Weights of a small GPT-style language model, trained from scratch on English Wikipedia.
Training: a variant of Muon for these matrices, 229M tokens.
Each number is 128 + 24 x the weight over the matrix's rms, rounded and kept within 0 to 255. Layers, rows and columns count from 0. Numbers have three digits each.

# down: layer 10 MLP down (transposed), 704x256, rms 0.131, rows 287-321, columns 0-127
# gate: layer 10 MLP gate, 704x256, rms 0.139, rows 288-322, columns 0-127
# up: layer 10 MLP up, 704x256, rms 0.149, rows 288-322, columns 0-127
down287:195132131141099145165098134121116167154124110069128145125120096106105137121151177111160151098086152104167113101123145124092130159134125134131093119097089139147092098092128137148118135118090112189197131128141118154160141151088161104125119155126141125061128129145089130145097140119148141129151110098142117157135107108149130163127129105101080140144151162146147125148120108122080167134145
gate288:122085158149133122122121133108119164143186140096171108135132161128144121157124116145184102103138138125069110058156098107111158118139091122171122128101131138142127130118125082115158107106082127156124098109110098098142143147170161151131122109103123127112073111106152101140143169114118166112107119090171123157169110147105092140127142176134103131134133141123110132116100119131137110089140
up288:118137198140107096119129098157128134147130100137140132115104107156100122105104161121155114170120088093089119174113138123100123128118121199077125124109147156165103164153122124093132144093130136146162103144127113129171117163165146114125135093098098163140122130159110117108150124102126095066140143114130123132150107170109083109120126136129131139111061148119121090115117069165139107189090
down288:141075146134129147112090117128128154136107160089107129112176094149140119122133098115147127158131088121126083132107130157119161098134117155130129131096099116133126103142125147119131155142155108119144094111092148129132114131175122133144113161091107102114144145109141072129138150113082126089114098135123100134163128179135128132104165105116136140099102134137124128178137078095112119068161
gate289:147117120173146097151129191116161152147144157176124140132110110105120119150083116151108118133107150146141088070101104121157136123080130125155069077112167109111111145153125115120136106168109120144158081133110119115115171105099113105131109114116121127123065140144157128127145156147123111075126126094127115126112094153113061134166101118189123153080136112164173132168130087093120146107108
up289:139154116172182147123125123134139178154098136115142113139147138126146146191102147157081151133096175162147207087071113121130074120055147131101154078087110138143147102151106132098149148118105160124162122154129135135134152101136150152164165101154134141107108174167122182137129128114106102110132077112103140107162075135145138130098137133099077124149149134141110172107121109137112156107107
down289:130167099097119082170085136096142149089153130098146103141116116118129112103063130177143113161079147107132108121061110106103108095096137108125093142104109147120118124168134181142140137151173115131140155140133170133163112132100123145136131091130090136167151130125092148125139114121123109116136153111124114108130140169139100131105130202163089127106138115128149167113106161067083112149106
gate290:115130150151163149111131121150139122111172142161118120164096121108143097145147105174118161105178135118126122104159167109118138125146101152147170078106114126128115173116103124093125133085117137097102165104141160096120139117102174091105101118161148113128129140118084113115159147114105124111126130139142118090163132180110156100100137064144128103145130167151146095111124124136145151091130
up290:131105132140099132128148086115122107113132139113113147159180141134154093115114108127147143100119137155115147103173108152171122148121138111155177121132097166107120161135111150124175093101110095104119155080181129136139160150139137139147120085130149101143103104111094087154123139126152168179162151157132080131159118151114123131131111141148126094142157134115134128171110120125149179122146
down290:138132051093130074113055153154150138128141131114158125187120137105128152114137098129154142130131122103120119109179135114054091121127158131135145132113143153177173119168136166137111143101137132133120168127098133090107132147108130116079129111133091116131141135143132079104103095138118125150130165151143056129133137117120112112107183138130125122150128098118130118165184140121095131123105
gate291:137139128181132140115157111123112104129122137134167130121149089122128134133115113102078157096161129120125100128062143090159159134151136120092111085113137135150137132106131086130168154137105105161095115144141115115156112149132098114103088133098109108167118172119138150153123142106124104090114114130167133146167158163162123125147176164133107151101129091141108154084106118132126142119117
up291:175155116140094171092151106137090099106141104103108156161126081174096116128121111112172159120120162105120087094105126137136115173121136083118063109106131138098130183100103121109119153112171155158090082136165112090114117091110095118169124139138121133095120125174139157139146140087154122114126132108129112165136082127100150132120169123134104119140109137123152153144175135127107111118152
down291:104085128108121088135105145170129152116113151146147138140112100087123136171160125124099132113176148142130104108153119105151126101131172168135153073133113130129140105143154122100135151152147121153130090142168144132139106121129122106156142133137100092127070149118130141123151150125093104109137102149152126136131145125102092137111144139148134160110154147060131166148115081084092127108119
gate292:100078159091119115123145095123150116099116114101131073117105078150127124122128136157081155138094125111116131143135113132115040125128110123105107125126110129103108146144146135143143088155102184112150109109129094096144063169122156129133134147128172197144151126141116078147098153144134142102132119117127109100083083119125139118079089099122142128106088157091132094100144104169160142126067
up292:150110075130189069139103127130145086116145079094122134149088102151145144080152142109125113106112130226164141145083117145160101097162133132105164139114136118101092137116144122130171142133140143134080112135130128152109155087118133129134144147097125134165137089116153153069114121064117123147157101139133125110097094077119145117091146105106130072118166126119112138128109108118095103099143
down292:105130206126121129110104132160133116108108144154134116125163080152154123127151146087140114140158130137111157096131119153126179129170125100093155089124142154120118102124092130095140162147176136121123099189140155117137146131121146094128128104135121051125172137129098077135162123175088138150128135126134096133099149175130120095143123152135121098135131132179135120065118097093101119156137
gate293:141143137113126130127144165138135084122131167103100127144092072138136105144159100147130129158108115125102190162091148136141132112098153081094114149149126115067109146084118114099190084112149115143138142123138154135108103126147071147111117158128135136091154114111147115105091134172119153126092111151094152099132123106105140111073106160147147171120146120080165143104179147162106112103121
up293:107129179119159144156131142143115138130116094099132141128170121103147116156114126156152150103095112144112129161122124100150096157117118138129142094110081124224108153088146112134142105144133112146165124111094136130169138095088136181116143124082163091182115128101133139164143143150125133131154116082126143107134125127116138132161117144126123134151145111133148150093116126059108126109115
down293:104153087128131162113131090143173127114106174145178106131143109124116101097142112149121143158119166133112146140135148126150148129163138120147092175155135142095104118116189119167115116121113101137120066122091141095108113133115108102108118142093127135114094117154110119127113132170121125161160129140101118142128175112138117147151100108093140114118134177080122152120134085111125141116077
gate294:120118165152131170164116140164095108133167135120141136155101149108110099158131137159089104114151095129166107125094114141136129135152141101137098156096109090173149138110096152155078079134160149140153139138181173123122121094143100114060113149140094156116133132134116150138127193136123138089143104132122153107103131110090148094105111120133111125169118171135129106099120138161159168170110
up294:115062129106136117088121141107157113127129149116139136091105128152125076116161116152145127133116115097126076156152179164105151091137121141135094116099136122124114081124137115179110137128128117118137149107130118124127069131143113131142188110143139084119116148107098162137140123087155120141125110134063113117105151195131146073205092147127116086113136117154176145106119134104182096166177
down294:066149137094129096158104141152158140104133104142139134090126140105112123178151104115121131118117151152170131146140095143152093154115129127158119058089165123156149129123129103160117133129105093163143142112144156114123128107109192122093064097096163117154133150140098108139132165134129144153105130127122136120088141113167148110162139122106145128127119128152143171108165151098129126140138
gate295:149099115115095132118143137131126127152181108096105189164088106139125090140113130093103118107096131127118129155124110194120146140089140111160120101147105116131117141091121109133151119099111166162086161120137108138129144141157140147071137110119113142148122098127131141135149122099120158121125173109143149166136142165090118168086129071131120191122144151142118121150112147157121131136128
up295:125114144120115148105148112124121113101178146135149128126155099164103137087135158108135168157125106089137128136133119115144127123129140147134092140164129147119137175144147069139142143116097114124187126121159073147153133091108178093122113117140159115148146187129129096125142116135156101140145105131113116126134176072118159105152101165114084164145135127117149117126113148132131118145150
down295:113129121109120137144100148142115132143140139156124129125118138139152141117151140085144136125188108160166134103107107122156127118110133165104117106129130131122130135113112089112155147100118161133122136145101180148122130191114155171126133126137107125090131154154103094132145144102155106155160119148105129134111118078138137106173121183106152128157124175145167129110141107170107154101108
gate296:138071123123102125119134108128153109125111129097129140128124094143183148133184131093158182125095109124116131118155128141116104144108115151124095161156147121093112191143127086130157097145120165132142133149131163099143116130144142127092129129122099127098108105162095123141143086138132116136123150155174149122144118153127137155165072114122151137100162139112144177078139087134134153132180
up296:097146136105174115192149111167144082118138069069128145151145156107129093095096141140091117095090143073135160153155100121131117096140147095117140111132143113145104133104131110118101115091102127124133109109127098151096129138132119144143139141114146125142082169111113125113148125123118124146124139151110132135123087074107125121140158106125114118159092122082099113092092161160100147050103
down296:100129110129132150152095109140130175153143129137128124127079142116109133121153116144121092130090113123102131143135143170070155169107127119131124157129145161131133126165113124120124123148110111166141112161124142121103120085107132103123119129118151144084106161106112143133124104116160122080106153112080117143125126099150091123108138099112141175113144126163133123130104152139133111139113
gate297:106155109122143138118160131106116151084138160124137113134107095129116094124103111168087171115111159124123106134174104116102152151099097087151166134122164157113102118136120111145141109173113133164110090130111135112113106139125062160109150132140140132164157148153137105116132067089126110101150139164104095158103120129156142110145122120150077121133146091104106164114167118137132129077124
up297:135127148122112158161159115146093104139157129125130099125106110118124128106141109129141178154183117127166130136095116121104139155143127170115133113127137113128095141130145088157149077086144091122093131167108124121142131138127156129132172118126096084107115132124115121129114153121167111099141149148127108126136153143107082120081156133075166096153142120169160140094117118117142137138146
down297:101110176107119134101110097109115136146144104145089114138125162079149133137122166123101145140144112134108115119112122143089110090168143142143143144118109128160164114131170123135125116134107135132132175155126149128130147128139130094142102167108134116093101128078113153130182090119128113114120138133159105145124126100137121129099102133114142124115141119072149139122068106096104117134121
gate298:146118156155109105151083124167104159143175126199157106127150130129140157131154139119104106147154135151133130152130159116114100112129150142156108142161135132180137121143094133096137102134127122131173132157142109160080126154093164100094133098130091186106121107125162130089113121111142099117125096107147107130137106122080115156129157162139146141139148104145107168138126108124133109156055
up298:102128150109099158122122149128098111143171097122081127135157131171149148146098131156145088145142176105109132158138134111131091146102118158112123175122204133121173137151141126096144153160136168118157104122135137133084113141150114117124131079106159153146172181109134153110143125131086124183093151104141090164226098145120115158148119134140108097127138125133145162125150135169137157140092
down298:155146111135091139135136203134120122124163134136084115107122125105155166129132156114146131102153141116137156159129125111116142144092111100136076162173159124121151120133128080121108129144171139107139177126100086157115114101079124132114125105113125128162112127095105131109143128112125169135137075124145088128132105156118108143139179121077172097133171180100143134142117125147093183172142
gate299:131102135169146104126153129183127124109167120133085139113113136088132124157155143127122091096172106167117122143190146090097123142116119131111173163092074151154114119160120119099148135100140149148153162102115141150132124162144169109141138090086119142167161130086155119095173137154136143102109100120137129146170099137105110123139120137152127123131112098184107130113139132158150105144172
up299:135108119149146132140150099169121155124125073137115092097159131118114154094165152134113101072152140050175150124144141119096165125139107144076154087150116141139156133113112129150102146116143136096146138171100079149123123101147136125122156100124129094142130111105134116153099097124145152114141170118098123141105052126132089131120138099150103129118142124148099117210107134121160111124151
down299:143155121106157146133156089176120156133097135088122133163126171116126112134092114138140127108181124121097157144129096131104125139165132128140143173076112141104151152119130143145126118118144103108117147108107145116134175123146095098112159145093121121143119121104104149145132114144125162117096119115122106083107120128154162094113132105122107128070177130111123125192092148166119100145142
gate300:117111143124134093115115141096110157143176089135113103101123118141085111131125131112115108116099163163161090087145133166155109089113176139118132160133136093137141142170138139146114137155103162144142108135135160148156104125163106112084128097128085089122106133185158158120119133090155092121103104163125129073110141163147147135135156125123084174165142126133154109120158083097106111134127
up300:149127138135163128097115122145149155107133144086126137145137134113088129082140079133109121099101150139173126144113131133131149139111165125128136170119160149115165099122108124109154124102120172106133104121143136133127115097115084118139126091111094087084128127141144087140093125124141119152153094120084073089100080198145130100103146127107118161154157152128156150129143081118143125162118
down300:119122111161108111104158139090154062121115118174103141112136144185070174121104115108122114172113143082122136127178093149135088101114095119075119113117142142170099157104108099117154140098103126196125072138114121100142168137134116123093152131124132077105156103157119182117130138123163151106165109155087142154174135121100130148167150096155152140131163126135128166108128116112113147148127
gate301:116131101165136131126140133112124090102133136110141126149158099115112109152117108132120102122125092136128105122134154144091070139086159127147164122143132144130116142148105139137127128147122124086157105147141134114154167169141135128089139119134062115142102166176147153101114104114088102115107159125148141074154106129137108150138122162081142162131131106094127141115151130123132112127179
up301:186123135155136109147145131174132141102155187129134151146117183111146088147135126093116091138127153167161108144108090165153139063143097111108110126163136152117095138107117144156127149116148108186143121128105136147103100119177106142169139129125172096139154098131136081073120135153144135084109139130106153089078143117156127125170154145129133130106102153147123097112092139091119122117171
down301:129115123126098154137126145099127117137117167143128085150119154161143143112132111123150158106109145093087152127114138129148147157127131123140081131123138135114109120097125168102123113177114108122101119145072125149144109095118129192101126151094147103144091146156104119174086135087145141144114145117114102094141158120133093143135121120108116136107151148121131098128102098157134145138094
gate302:114160164170144156116105144165104141167115114123121133153129048167124128112110126117128118116109124143131127140131134094138123125073107112124120132110104084081106126129144090119127170125130121138139119116132095087132161132111160086089131162110149137167167147124120140135112168142111140129094112113154128114132132126169144091115100129160082111083129174103155130110128124126117129141125
up302:122145176176108147112110127090122141166095103135120138113116131100132123150118111130098187151131125104136103083138163102148150147100092134151133167109089118126104149189146106113103098124128110089122093118123158131155153175125134128095132149140146150106149130161161132154127115144139155143089101104111124193119114112074149119132123144165126112136115114147122138136121132121154116140158
down302:153107088156132120109150128133116118207163133071104124130112100134122148151139132092108124123180130131127149214156147087183114091090131156115130143123111122086109136114129168143148150149128110147149122089111110157109127139146151139133120112120096141148105184102123126137103116111118093136141099113141187128105105151154104131184159148145105114138129098133098126129142141109123165115152
gate303:105155133146146142158076140134157119121159109116112170115160141094178109139154112135090062113133155167083115118176129153178122140130119129140092120136134145100112115108123142127119103131116151167147109121140147108117101111134154126135139128170178126122152159105134118111116128146152124073166115129169159117144156143137124179139149151120124138115139142117136140121169144107121117097126
up303:164088125124105148135112104122154136186192147108142120119129125132142102176131124103122139123129129118108166144163142087119083153096105116101110113155115176125138153159123170168118136168144104092129107084139145082136093142151110146139147141179140145116185098130146103153111182127118145130079149123136136092172169120128119131128097128132072110164147162108136111139102151132134135088131
down303:117117131148092134114131147177112136135162114136122144170124128089139124086128093116108136120177151151110147151124168126127187134134137161127139118167131117199112146121114150102174149121122097132128131123138131111098115154142090146118116135104143098086175071156151109116128155108171089095145113108151143108148140120152155135109091105111172135094145132140123178154110124140115124128122
gate304:136134120176125132080132158135129113097144131108150103119156124127157074177106118122143125128167119121081093149127133146106116095128133157156167176134133082139156145126155110105096111142131127136137104137131168117110109108152110134119137127189114135109131120154160139153108116127137148078109125151125115088127150149082171114129132142113134133137100117126115122128130146107150101118116
up304:124114151134145113125121141118144138134167117150142150141100130159095144119175129094120133163164142124140124190147125140165143128158151128112166127094105149114144074102123123111124096146130149144115108126108128087141119120101136124137133139113106139151163166125079108135147096088162097121174132117182116116116100134107103141127140148097113102101122098127143139115138103128089114121119
down304:139134138126148131121123134107166171118105149130132137137118124112132140124089153156116124133112156080154070161081126150135144138141127131112140183109103102102144073098128080096155116145123125126157154082077130170105102147109140138135127107125138156123158130158137117121131135108162131096150085166139145127149157140132144097151096123138153145177097106133147160075117146122105139079094
gate305:124098126109136151149070148142119095130140092125137099157118141135079100084097154151124127081145134140117139116159137142153126072118118097136086127146135105108123145110130132157131148107192129112120097125105158153122126101084104106113184129102161156131097099171084118119098060163133157093129103117152120107115140103090150125113104115122147088160120108114147179128146134137082091111131
up305:098111154135165177119086122114109135140131106137154126118107148108131130121101109160138117120166137118154077138135166127138134144116130100118092163202068140110105113156096079117139090144163129150130117136106133116138119160135154135089148128094148127097099155124089105090150097156114136129126164135139169100115165112114147128132083106143180101172141162142119166083174112102094124067081
down305:116138148122120101105153139119121139158135082126140083081131168128105171130126123094110137130154121156151164135083123108137123106137101079119105090107109141129130128091120147110127128118170131129163093129112169165143147132113131108140142162112123193150147095099072182114152142111113142108093180116122144114116127116143124124090089126152163126121104091120149144118137113121133107115079
gate306:125134091123141110156140176124159096157166115156154148176150122112112145120142135127117120118154136104136126116135126201132132140100119125111114124108145143114137086113116075158090150144077151130125135087184109073140141110109113131129164152156110113116130123137155135127129112103119118092124117151110098075099139113104128167142127096134103130131097151204104160135133128130161106174133
up306:115131181138108112125111127149128106103131146119128146128140147135127136146152162112104087166138128113110158135124166099147130134108134110143151102100136139110110145100152116105088142156101123130122168137092135093154123135099172113162084128099097148172088101151163123116149121092173132120179096146141109133104129136137125154093094141117122101106188145099158112099118108126130121126108
down306:124156152090133103134101132132131112135187140096158113126115098117144140162105136145138110122085142111116137122091125117140139152070087166125148076169136079080148129124111133143146082113181100126124156098106112098114129093127095113183132179103107104133073105113162156122130132136133126149150132146158116169120108096125128144066123137100107095096099084158127144152132126126104117144129
gate307:154135102139100141129155111146168124156158108124059115073118134127147155145133106152116154165102166111133110145117127132133136109101104133097134157105126119139139136142102128149111105138079105142104136146125154059113153143125132134124124114094106147112098103153188154114127194156151125122084102094134096106139113167101081137169141130134114101108110106109093170099120149125122126130154
up307:128146122125114176130142137161162060157124112125130112115165156086145125136123097131149095147120141179122103147101106170141197156095115132141182072138135106123142120152136119121143090104117127124100145114165117139119134080135098157150179150139128160114169125097173126110109135170146143118101120096158127123148171100163139109118160104125119134119111140142085137102124161149107067138156
down307:117118110127105167099122132140144144166129151118135149135129130098118135082102137114134102139115181125123106157124122132121159153089136111137142104160138132141152099131147109169120141133106104085107125125138129132115118190135150094119170082077104137071102129134103151124199144154142094095087128130151164103113107165152148145147123159108096085104120117158101181134095145133174118127134
gate308:108144097128152147143116140124097174096167176131131140133137147181131117138155133152114160123163149100139132136103130166140076117167187139143131108133139111116114128164129109131120120142130168170109149119166115177112166101119155161105112160165149098062137154139127153132106120124124140092109098103111142164094126118083131191162090140125102114093127141138118151142109142114111165143143
up308:112090136122091147134130126157149102104093109156128134130129161145139126096161130153121133096085135107156136118124109096121141130137127116144117128102124100098123088164123170150077103125119095113109101089132173087151129143146153177138173127128137155109138147136147126106149123130180193143095161120152127100074148111052149147133123132112130115091164145126120105117151136119144092135174
down308:145093132180185093144177126134091070156092161127102128139132116166127110115103126142140127171115161133169141113091119192086113162168098096093135142124125140090121097153109098138131114139126109118101099099126123136139111127126154148140130144129122129113131131087098113153118119113103156146132151168117116140105146116137116094128136097098129149139126141129099140121145120148153153115117
gate309:154116136124095169127088133128155128132158137124146207111115118122115120134142175134087099129082108099130147143129143165140098110082081118189123125077147181127145097123129119134149104121122125126154128152081163130087119149087138136119100119129115139181126136103108166114143097119116124137108098157158116137139118082156147115123136177109096098140116160159091112143161146127144159125123
up309:162131105127097107134173136180084138137103113115113136149120147116131101151107120102135154136101149146127164103139135188100128149138119129106133104127141116163121134144152086101115149155096118112110156128169124120138117150123101147137118133105136101107105161131102103148089131108146123135093106113127125127128096117120124165147130145115191127174089143161136120123140126090094113179134
down309:111101126087166160111120135105143138127109143137140111099108123124116156136128147145170108122179136113134144115147098146176157147158138117134073122132098144120106100109162132133136118131147136125110103104138105074102154139116140109124104140169116133136149116157124115143155149118121117109083110098168127124127122118120165118125143116131081085107182136121119105115146160182098144122113
gate310:128130134130115098120148114109142134096141135130154124159128125160101137139107131107117114113145159138127115142181122146105110175107117124157081142114109147080139117175132133090119068093134134140116076115122162116116102154183142099117141127130116114131125097134108135170165136128103151138111110105213148110124110137200106151096088156106107100101093098156110150140122140117134119114125
up310:134124126110083118125131099100100112110138150125154180130131111136130114142142091128131103114139122151176108151148102127099126159156140154098114146110168131135102138122121151125104092103154112150171098149135131162094130113141131119102110153111134145086141136104133180149163134175102146104147091158161142139108111150120116117108124115097113082102076118125093142089145122122140117145100
down310:158108085052181095148119134156121157121155148117107083154102163113108176132095120129118118106124136120131125109140107120089104128119132128116111144142095114100186118140125113166101155136119106149141145134138153138139103131135122106142096149143134152114096117117174184144116114097138091132173143101173099160087124136148137138093103117162122117101114168127096165140144155097101091167155
gate311:108136133113136137118121137139121137132096152139141096134118112117115159120137153119125132103120173145107119079145166094116115097140108099139090145116166064148126143135107184127151108139145090135104110166128155166119143100125140123094137089090070114120119149115146155125130121078136105075088137150124096120127094147169171119152125171133140141133152107152116154113105162105131097154109
up311:112114146179164074153169111144099153151117162130140138121122146158114120107132138126121142111110119128158090139086144109126165135100104128107101105135082098143143145113121122146110118196186095153117134120132136112140112137129114099141154147146141137102098146124081138098110135103158107119114122121154116164111105092137114116102155151097098155114139123117104156130132081158096144130141
down311:124115116122117140171100144129133115137106109142115195164165164150150142103148131096147106117159117158129119130077115130149113176139132126130131126119141112132109145140124136111105136155132099129106114123147155126143127114102140113098158130101120113158121113121126105160173102160122083101163091147060128106156083160155125143145126087181110122158086106153111152165098107161139144129150
gate312:151141105117138109146134180134116143110103111132114143151161169157157138134081158124100120117105138160137153109170156140148155102140127113105096134132174102123096115158097141159132119121136114120117116167145165147138114118138154107107129104087165121117139153109139122105135151132107152118143070142132155125150120117146142151143129151114151087176129117094101136139122117106078127158124
up312:056155131149118145119127156141105112110161109101114137073156125124177104129119123111121160078107126132113138124102129119111152116165132109175089132094153156116080154146136129114181130136096145135178133135158190156110135135113097089134121125067183168167131160141092116074121136106106161139127104130162129123110137140142117154160147096119096150159091141120128163116118116114085143120100
down312:164143109168128114101127122099114136137141130129103154108183127154072144145108134096110175113138101056106110117136152084154132125145124072106138086153112111100150113165171116104128115116068166110116140111101137186134135139196125092173133117163171139138101140192133126110143120094157151100156143066097081115159126159119098155143163147082122086156133182106163174110116114115119162126152
gate313:148107142142157130120112145110112130138091146144090128101099111125141134107153104104106144137087107130109117118153142133082128126089107112124119108123160119113129150120108096115124097102133147139106100116104123097127152151123111125124145145155106122145130142151153113100167133132138140123152132138116126144096143098130118077127119099113150128136110125159143134114133109131153148127126
up313:116130179147131129065152099111124169151124142140137119128163086161113129125130104123142136136123060097068086110134138173099137141105096112102164124140127121110122122134169111157137147140124096145141095097107120148156124157161139093140110105100140099093116112153147112171083129110123088102126158136117146120130113120135139119170121099126179134153139173134109124130106140102130150157129
down313:070104117096118160141090153124116104104113101121122145170135163187169126136132113138121117136108086111139153136121137140136120150141125133143127152163118130095163116147144096114118115123103132122151117088118126126147147143146095105169133157132113149127138126132162122080104114110164163139149115125165122101089105121130089160103129109138148117089105087122156133121157138152126139111085
gate314:114117118148157119125083148118121134137122128161100146135114135095123120134162124130145166115121114120097105100177118119120136137127116128135089132131149139139140121132155121164124126095130137116138121075151139183149108139173132128137133099170079127114146117139116101132103110141157178146182142125132093139115155151086123143111151099133142144180087131172119131178158143120140052148111
up314:135105138145130128137127083101171138151087122181166097120113158120133129106148120149120136102135058157123100104113116153119109076127206133103086131121081131161103134142130125167150132160108135112131154144100132120069117131110182100152135141139110109085103142108103132073129126139106156057137116137150148157143135148146083113100138151113114108115140162125125132136120118107108108116105
down314:112100133117116148193117120133147130137113176114153146141113079087135149071125094149138109136101154085109130171133164099114111153101103127141137112145109139104106117153123098139132109139124171100130145160143148119111122145082127095108148141138125093111152099144119129130125120138108167161105124125183109160117139120130132114143103110080107114090118149133130108148083146146167144135126
gate315:141149124101104105109139139073154175143102126104123127134110190126124125120167129126117124105108113159127122129131119093072075133098060132088140143100136106141068097142139173147146114130131119126116127139103099140145098106132142125138095108087122126103151104110125165091115084135112148142106117113126140141139139120095136141197135171127124149127097118141152132094101099144123158136100
up315:132148079144095065144120111108082166139118142093164134164063121082110137083113153130162130128173115076110105146153105174146148080097119139121170163157132100151171111126141113117154133118125153154178122077099111195140154128116166111079155095085089084108138114142144149166144144137085175133103120134127117163115127119105147137116130103145145130139097181147085113129108114116157137127152
down315:127166145178149083097106104143095142152196136106155123153124095095135153147114131139127110159139140109161091129104134141133160117108120142080132144166135154114109091141165129154108137110123113123131134101132147170120158117123153141126132084100157104152160133166123138079144132162147162146110162136119135122141106132105099098132099129073160126186128094121136102156118137140134113152129
gate316:116131109115121118097101129110176130124151163102140122136129137139092140115141139114103090117160107114131134155136058126129117128140123137139133109102123123100102183095125144105161177132137117143130091083117123086136108125136133126105110144082193145111085111139116115117107120147119126103087148143113176103124087110130137137188139113146144127121129123103142165166138126133124139144094
up316:141168114132172147126126160119138148103128125127137118161128125101113122131111151141105077096106108140136121120108097117143138121152142154182150136124111126122128127112162103124123091113143132119142099122098123128171116122123108135126123123088130126179162099107158135120111123109128072152142154104121104063144097132140114106119149126151119133143115128125131129099131100117162117139096
down316:041143161137128099122156096139139129159140109149090104095127101132135146116114105127188101114110101119130142160161118159156134150144089103104136165139105080119114195116145124157116133134138115139115116111141114205115109109133118101113144134087125137153142114127184147133116167139124117106145140121118130112092117132119146130143142171129120187144142153106128158100144130129135106171104
gate317:122137163143139162111126120154178143136132141096141136103145121119148093135160154123100134132123112165135117116156132121104101126143120093098134133154088149168094140104115099109114144115130138170111154178107131105097172136091139090144155099127116127078133131142098145180173144138126140138127130110131140129144134156140134224104103146121109138125139115119100116145144112134128134166153
up317:149090150162133120148138151132155161126107130159130107114093111127097122180152141128123107111125146138128131123131164156143116159144117122104096106132080075098140101100168131135102127110089154145118165163135110099125159086138107131125170124135142138123126162124098140145100163152161117114121107112073156146089134133097121118114100118135135152135138135137123123125126119100131105082137
down317:126165107149115125107115141132119132125106122138148161173139121178122115144164100103134147153098111106080110124152120097106145119144114102145107137149143153109147179121161156131104163119145085160083146139097130112116086111127107156110132139121120138131102109125112134080124116134109113167119126090114139131145150114103173128125168121126093140096104098117124117101169110132122107108142
gate318:118153150140102109170127146131130139135149134151116112142108145137161096131156099157110110121158151158100115116158139155183104137140123085131132167100086138112066122140165176088110105107127103121147068100147114140131129165115116118154077089155126162097084132162116131087135115148111138165136197129128106125094114115101111082095133109135092139111168159122099080154102104144173136131172
up318:145160160164136140138100123148152141161124127133122106122118108125116080115110153142140145164126136110134114119116125147135125161137174122158127191148076108120126093125111128143133162104126133091159163157131105132166130161098110197134129172119141108123102136124127072117138094164132135152106187135140133140123121163107109127129139131123126166118109101125140121185150091150144132089128
down318:151166099106138112098090160141148165156099141143107131181115128086140119120098105166121108193183139114119071108133120136123079140103161102113156152136123054146141133106162148139144126143103124099107121066128159117121128136139122139119134115075138144098127092144131152127094107138118160097114131139115084142121150110110119148148124103119093096146124145120184144168141130170138102117170
gate319:142161118170128132163126116143112105114122100104166142156125110137089100110145130134141117116155078167151105133155121133140131097102134177139133130131139144157142102112136126121135106131103112142121104171141098111117174129154143124111127121136110115153162114098118102144116144164120146118121161148140111134120146168158117112124110118083163138139120128103106149108160121105118134107117
up319:116083176143106150119153123102163088157135165142116111159149111167105139129103117122126128160134129121136114141100116117137128132102098109156147102121126138134146139156090143114087148150081150123123120159116133168121121138144083100120105141157138148089117156156092143114080122150116143162103132120074144156098131129178145087110112122110115104123144124128141138133136145143126088122116
down319:113128129089174141147110144158154148097122132119125122122107112089124124113146104124160120119126146164097132135141124125112141130112148143108129099108151135102105097131102126108119105105121116140149161130103130119162127110146088135145136112130121150087116173125169140117126141139117113137117130156122085116132147133185125093109081139138138096141095165160170116133128134123117078098081
gate320:195136093139147158128145092123131109131149159131146093121139176117169097155141158117151119080155137149178097107151124112111101149110120146117102132149131159129120153111107100145162093098120165155105119121116152165158137107080163148140118108113132162155116106132096095164132138109153135132105118156134132124082141129142096117110084161127129143124091108129145119109123118133146099135091
up320:155154098109142133115123111111133138123131125146142117105132128126139113142143116139134125121131151123161109125113131127132124136114132149123111133149138143163129145124116113109133104105124139151126106131136151127151138121122135139122127112118120163161116116144093092152154154115146146160107134136116125111131139141137122127102109161120120125111117118142124110117147121126122140131106
down320:098126136128130089119098143136117170132135101122140130126126141114150148154136099109133144144136124130105107135141079111139137138122119125078121144106118130153149123130186134144153142120119111115130138121152133138116114103133113140145122140138150138143116158144152134104171127131129078124133145137130140174114139145125120126130116134123147115153146148125159117163148139133124116121137
gate321:115138093143107130116160110154147159126163136128149099125134098135137076138129140142151127119153168071095111160127150128134107091155141105148154144083129144111131151116129125098162149156124125106144073141137121108153159140089159158115087140126165196078082101157180124136147149118098148166124139131152121092114111119112132147139122093119113099098137130119133160092134141126125108124121
up321:186147160156090149132146171139168108113120117158128144168147141118116136115135136129139090144074135171139126117136163146120144137111129148121163088133117127083103139143154137095130148119128131129097146127106149101127126135098122119136101107126108168096108082112139137086168176141183139157145140143120138135161159115169118094113133111111175124155118130191142144083142156132138104109091
down321:129163098109133133145102130147110145141123125080147113110134143105114098161160156119128141093139110172118106127128138126088132132178144156142157122180079089113076118106102160149137092148146149139110130121129161130094110125149105190154132148120124116129175109120091125108134135138201148104152087136118178158149127115164071101129153147094174155150104127132099155141148135140125133108148
gate322:095152125090133150148123170111152133099140146112184157117137089116107110150115136113095124120138145153146130135110172125109135168077091106103110154153164134162152132156075095100110139053109163104125107139094160121133110101091126123114126111098118130155147120111073142136112072075132134155102106112138156157143140089133174100116091158122107116096139172163140136113084135124177134132127
up322:141149166149092155097115162114128148152149132098166136112112112128157144122140132128184128117116147151115123101170097138124106135142164133097139120149111176179113157137145124148156062128126137111134114091185115126104102212130144109145154133111104123111144135155167155176164184164103170110089135112105126113125166167102138132114127132115134142158085124137126152144108155106114084104139